From a checkpoint of a small transformer trained on Wikipedia.
Size: 9 layers, width 128, 4 heads of 32, vocabulary 1148, 2.09M parameters.
Training: a variant of Adam for these matrices, 93M tokens.
Each number is 50 + 12 x the weight over the matrix's rms, rounded and kept within 0 to 99. Layers, rows and columns count from 0.

# down: layer 6 MLP down (transposed), 512x128, rms 0.0896, rows 468-492, columns 0-63
# up: layer 6 MLP up, 512x128, rms 0.0987, rows 469-492, columns 0-63
down468:60 72 45 52 65 31 53 26 60 69 53 39 57 52 33 50 56 32 44 41 55 52 45 71 73 67 41 53 46 52 47 41 40 53 43 62 61 46 53 50 56 49 41 35 60 52 67 48 57 66 32 47 44 61 60 68 73 68 49 50 50 39 40 52
up469:50 75 46 56 55 42 66 69 47 42 70 62 41 48 46 53 53 48 41 54 49 34 51 31 35 32 55 40 74 56 42 48 75 54 83 50 34 42 37 59 64 36 55 42 50 67 64 59 44 47 53 64 56 42 44 41 53 75 82 49 50 58 32 52
down469:34 55 40 43 22 48 36 49 62 16 67 50 45 54 69 38 57 35 47 40 59 49 58 63 12 52 33 45 47 83 39 62 60 33 57 39 62 52 43 40 54 50 63 44 67 46 48 48 48 49 67 41 38 35 61 55 39 76 61 73 33 32 48 58
up470:39 48 47 71 40 39 51 66 33 47 45 57 44 32 58 44 31 47 47 43 37 37 59 37 47 38 77 48 68 42 24 61 58 48 73 54 67 40 49 35 45 44 57 37 70 43 54 41 54 65 58 59 63 41 38 50 43 47 73 75 38 30 41 68
down470:71 43 43 42 51 42 55 47 44 44 56 45 43 23 38 52 63 79 35 64 52 37 53 51 58 49 56 62 49 59 68 44 49 49 44 40 51 48 33 56 24 35 21 37 50 34 50 55 73 43 57 62 60 36 47 53 83 47 52 33 76 54 56 35
up471:51 40 48 70 46 52 47 49 52 46 60 48 53 59 76 36 41 47 50 53 57 42 55 40 59 56 47 59 68 57 49 67 47 38 48 54 63 34 37 40 51 51 39 30 61 58 73 32 41 57 44 51 54 59 49 55 35 52 49 46 64 39 51 48
down471:51 41 45 55 45 58 59 55 52 39 69 39 50 49 47 46 65 47 52 39 59 40 51 52 50 49 54 30 46 42 49 59 87 43 53 42 48 68 52 51 43 47 60 48 64 57 26 57 54 48 53 55 30 18 55 48 68 64 44 43 46 51 63 60
up472:42 33 47 58 61 51 45 60 67 48 38 45 62 39 48 51 62 36 58 57 48 45 53 18 41 50 29 42 65 70 57 45 58 54 48 53 56 38 49 69 59 56 27 54 73 54 67 51 57 39 37 45 58 70 52 55 50 51 44 57 47 46 42 58
down472:28 60 52 68 39 40 63 42 72 37 49 49 64 53 40 51 41 51 71 53 46 45 50 63 41 58 70 30 53 44 43 62 89 44 60 36 50 60 55 49 39 36 63 43 56 54 58 67 38 26 32 56 39 43 32 53 56 50 54 57 52 26 59 57
up473:46 66 52 37 39 66 55 47 71 41 75 43 38 48 55 52 35 46 48 74 37 52 53 42 36 49 37 58 66 64 54 58 65 49 54 72 54 37 66 40 76 63 50 48 60 39 70 37 33 44 59 43 58 51 69 02 47 58 42 53 59 47 49 57
down473:57 61 37 57 51 40 38 47 60 30 48 62 55 55 62 37 60 73 47 42 45 61 28 54 57 31 40 63 43 55 76 23 65 66 36 54 43 27 34 59 60 57 46 52 52 66 43 54 40 65 62 59 83 46 53 41 54 64 48 49 49 54 44 49
up474:35 63 46 60 49 32 46 51 54 62 60 59 31 51 57 59 33 58 47 46 07 52 65 49 32 40 59 21 53 55 43 51 47 53 46 63 57 37 53 49 56 45 47 44 37 58 71 46 29 50 60 31 44 45 28 26 39 47 46 67 39 21 62 47
down474:62 76 37 39 34 52 62 21 43 45 32 42 56 40 56 45 57 52 64 56 59 61 70 41 54 59 47 60 74 58 50 42 45 55 49 50 56 41 25 50 26 50 51 42 61 35 51 44 53 54 58 60 24 55 26 50 60 42 38 66 57 51 36 35
up475:40 31 32 44 56 53 57 36 62 50 87 46 33 51 41 45 54 62 46 49 37 46 57 51 29 61 61 47 49 62 40 54 75 51 39 37 53 37 55 60 44 33 47 32 42 50 50 41 57 59 44 36 30 55 65 43 37 69 51 58 37 45 40 55
down475:50 66 44 41 72 46 46 77 50 75 52 44 46 58 47 54 48 69 41 64 54 57 56 57 48 56 35 51 50 40 61 43 72 31 67 59 39 55 39 49 45 32 59 47 49 43 48 40 62 49 61 43 39 29 56 45 51 69 49 44 33 52 59 46
up476:38 66 31 51 54 41 56 45 37 59 65 53 50 60 43 63 38 34 74 47 32 38 52 19 48 46 50 53 60 33 57 51 54 43 60 45 40 53 47 60 38 40 86 26 58 48 72 40 45 33 60 43 62 55 49 45 43 46 33 43 77 43 48 65
down476:83 64 54 56 49 51 46 64 29 62 57 42 60 41 45 35 44 48 60 41 49 43 47 58 39 47 46 55 06 57 55 36 70 59 54 51 61 62 25 48 41 32 37 49 53 51 42 52 57 67 68 42 47 37 46 26 63 60 64 36 40 57 56 58
up477:46 44 48 58 57 54 60 44 53 59 44 60 54 42 56 45 46 59 45 55 43 35 34 33 53 53 55 40 63 36 34 65 53 37 59 36 33 56 56 50 56 35 47 38 29 42 65 55 52 48 49 47 50 53 29 21 60 66 58 42 52 43 63 51
down477:56 58 46 64 50 55 61 61 22 68 43 39 36 39 52 56 54 26 47 50 48 59 45 61 60 68 45 59 64 36 45 51 67 33 78 59 57 45 55 47 47 55 59 43 50 54 69 38 57 51 47 43 61 48 32 46 65 59 22 53 63 49 35 60
up478:41 48 55 60 58 34 74 70 76 55 53 39 44 57 58 41 47 26 30 67 50 53 46 58 40 52 40 48 59 37 75 48 58 47 46 50 36 41 35 45 53 46 28 58 59 64 62 44 43 37 43 29 86 76 41 42 56 29 57 64 58 51 41 70
down478:61 51 37 57 39 61 47 32 48 69 60 39 41 69 39 53 25 33 49 27 56 62 47 50 46 39 42 70 46 48 41 57 56 66 52 54 42 64 54 49 36 39 64 63 35 50 19 60 53 41 57 49 31 31 47 63 54 68 73 22 55 79 49 28
up479:34 47 54 65 37 58 74 57 49 59 78 56 44 44 44 64 56 40 34 40 39 37 55 59 23 68 45 29 49 43 58 29 62 59 50 19 35 76 54 40 49 51 46 48 49 43 40 58 59 51 43 28 64 45 39 21 40 52 64 71 61 66 41 53
down479:61 45 55 51 52 60 63 54 51 55 69 59 22 62 49 58 32 28 60 28 56 56 61 43 73 37 42 79 44 47 66 54 74 34 33 45 62 45 43 57 50 49 46 29 35 53 47 46 36 17 32 38 56 51 61 61 51 65 76 42 36 22 51 49
up480:44 33 18 35 46 43 77 71 50 52 60 49 36 42 50 38 58 46 40 60 34 46 70 34 34 50 63 45 44 50 60 36 49 48 58 70 55 37 57 52 59 66 51 43 49 60 65 16 67 44 32 46 68 61 31 52 47 24 50 48 57 46 53 57
down480:50 48 50 43 55 40 48 43 53 69 58 52 54 56 51 68 47 63 62 59 56 54 41 86 39 58 44 58 38 39 36 56 57 49 42 42 43 56 45 36 55 21 47 36 75 73 40 62 58 57 60 48 56 56 67 50 62 24 43 45 35 85 55 27
up481:61 65 64 44 65 32 40 41 52 67 32 53 37 39 64 38 16 53 58 61 47 43 53 34 51 45 69 36 61 46 44 74 59 38 65 63 52 29 48 47 49 44 49 48 46 69 61 64 42 18 42 55 49 66 51 35 29 41 41 46 65 60 49 65
down481:65 52 27 56 68 55 51 59 46 35 48 42 53 55 43 60 43 46 47 47 47 36 44 65 75 49 61 37 58 46 59 64 53 19 53 56 51 67 82 40 59 45 54 37 43 38 54 50 47 72 51 27 61 58 36 52 49 52 53 36 52 57 63 40
up482:70 55 58 57 46 49 52 53 45 56 36 51 45 49 53 45 60 47 49 75 45 40 38 22 67 39 60 59 76 40 53 45 68 47 63 55 38 21 61 39 46 45 55 46 48 61 71 46 40 61 52 62 62 61 64 57 42 52 54 26 72 75 43 47
down482:51 55 63 46 40 33 42 48 72 38 56 55 52 71 38 48 22 63 67 26 34 54 56 46 57 59 46 43 48 64 51 77 70 30 51 45 43 42 43 33 61 34 56 33 59 46 33 70 57 40 55 59 34 39 40 44 44 40 50 54 46 49 64 22
up483:50 68 56 53 53 65 35 54 59 53 54 58 65 36 44 50 55 45 52 41 51 30 60 53 43 54 48 47 55 48 40 41 65 45 66 51 37 40 59 35 71 46 53 50 45 56 62 36 53 56 43 54 56 57 42 40 56 50 49 41 79 55 50 36
down483:59 63 42 74 49 35 46 60 62 36 58 47 50 35 46 34 47 49 35 44 51 55 47 51 51 50 48 46 44 47 66 52 34 53 53 53 65 41 65 39 47 44 45 26 74 49 52 38 50 50 41 28 21 36 51 28 67 45 54 56 64 54 48 37
up484:55 54 73 25 55 62 46 47 50 83 60 48 48 54 59 45 62 53 23 67 54 69 60 39 53 57 35 38 52 38 39 60 50 22 46 66 66 38 37 34 39 60 42 48 58 58 46 36 50 17 52 69 62 80 29 55 44 69 62 37 47 53 25 51
down484:67 43 50 47 22 38 49 57 46 41 46 48 61 41 44 39 31 33 69 45 42 42 64 45 45 48 53 54 28 43 81 47 76 31 42 38 45 30 41 35 48 62 50 30 35 30 51 36 76 50 47 73 56 44 50 52 55 26 66 30 63 52 43 38
up485:45 49 28 45 47 40 41 72 70 54 45 40 62 28 51 55 47 50 58 41 38 50 53 42 38 57 53 38 49 44 07 33 59 73 72 50 42 62 40 46 56 55 40 35 40 39 49 38 56 57 45 61 65 55 33 49 39 72 56 66 66 49 37 62
down485:53 68 50 34 41 32 77 66 73 29 51 35 49 61 57 59 57 43 41 52 42 52 39 68 70 54 26 48 62 33 57 62 46 37 44 48 45 61 50 23 61 66 69 67 67 39 58 38 77 52 48 56 50 28 49 41 50 41 38 59 51 46 37 61
up486:40 63 37 67 50 32 65 60 42 51 56 42 33 50 44 52 48 27 69 51 66 49 49 42 47 53 53 58 70 49 42 46 51 54 60 55 34 50 60 28 47 51 45 55 69 43 44 31 67 29 63 35 56 75 49 49 51 45 50 53 54 60 36 52
down486:49 59 46 49 35 51 21 52 27 37 43 69 36 45 55 56 35 52 47 45 39 49 59 36 45 54 57 54 38 52 48 35 64 62 66 40 63 45 46 52 44 56 46 34 19 57 65 48 78 52 66 31 29 44 46 47 45 50 46 38 54 22 57 46
up487:40 40 58 64 55 56 36 54 45 57 51 40 53 55 50 57 51 44 49 37 45 51 69 47 49 51 29 52 54 48 54 58 64 69 53 44 44 55 51 30 49 35 49 56 57 59 51 59 38 33 47 36 59 35 22 46 21 71 66 56 54 50 61 56
down487:47 57 69 16 56 48 42 50 58 51 35 42 51 36 44 43 32 46 69 65 60 56 53 59 77 17 57 30 56 47 59 37 70 37 58 68 69 48 56 61 45 46 60 46 42 33 48 47 54 49 38 50 33 61 44 63 74 59 41 42 62 55 48 61
up488:43 29 31 49 38 72 59 29 49 65 51 51 38 32 53 45 28 66 78 53 58 49 36 43 41 59 49 56 55 55 59 66 51 73 49 45 44 36 26 55 53 66 63 42 51 49 31 47 57 37 28 59 72 36 43 61 53 62 52 56 58 45 48 76
down488:63 63 47 50 35 49 47 50 45 43 54 16 49 62 47 22 48 61 27 60 74 47 39 55 72 55 50 78 53 58 50 41 73 59 41 40 44 59 46 64 81 64 43 62 53 56 40 52 58 58 55 39 33 41 52 63 51 61 29 43 59 44 45 34
up489:46 37 51 60 44 52 52 41 50 42 48 39 52 41 65 48 43 48 63 48 34 35 48 38 45 76 29 38 74 73 35 72 56 61 71 66 57 25 31 62 61 67 45 64 39 55 62 42 59 48 62 46 49 40 32 46 26 66 55 81 42 63 42 67
down489:63 51 57 50 50 60 53 48 65 12 49 31 66 53 45 75 68 52 76 56 66 20 63 51 52 46 74 55 55 51 70 42 56 44 45 26 41 46 44 35 52 61 34 43 54 40 51 57 56 41 69 46 31 61 66 31 54 24 46 49 57 72 52 50
up490:36 44 49 68 55 47 70 38 41 59 45 44 38 40 62 60 49 59 38 33 42 54 41 35 64 57 62 45 69 52 35 43 55 51 50 43 57 58 52 44 51 60 40 48 58 51 53 58 70 54 31 25 45 32 29 44 32 37 73 50 64 70 44 56
down490:58 41 43 63 41 49 66 40 46 68 56 66 50 48 48 56 51 60 42 52 69 62 49 47 59 48 36 58 46 58 51 47 46 53 36 42 47 63 60 58 47 57 54 47 62 42 41 23 46 74 35 56 55 52 45 35 63 68 65 42 44 37 53 50
up491:61 60 48 62 36 41 53 47 36 72 47 40 41 55 29 23 37 44 48 44 54 36 40 41 63 66 52 68 72 46 44 54 58 43 56 52 56 69 56 59 27 36 58 33 49 47 46 64 42 59 48 53 54 58 52 35 34 76 48 62 51 61 41 71
down491:59 49 51 38 55 46 62 60 48 58 72 58 56 49 51 61 31 29 47 75 43 53 58 46 58 52 55 55 44 53 42 44 65 52 41 47 35 59 44 53 61 39 69 41 62 49 44 52 47 58 52 57 30 36 32 56 50 67 30 58 41 74 54 60
up492:45 60 56 49 26 53 68 29 43 59 49 49 24 34 80 57 53 58 56 50 27 54 48 51 46 55 39 57 73 60 39 59 54 64 44 82 68 21 53 58 49 67 61 44 38 44 74 48 34 48 52 45 43 61 55 30 51 42 70 48 53 54 58 60
down492:51 20 38 40 44 40 48 54 41 34 56 54 63 40 46 54 45 35 44 54 34 40 64 35 56 44 46 67 58 55 64 37 52 65 45 48 44 85 57 45 56 31 44 51 41 63 50 38 77 58 41 30 39 13 65 47 47 36 53 74 74 59 36 53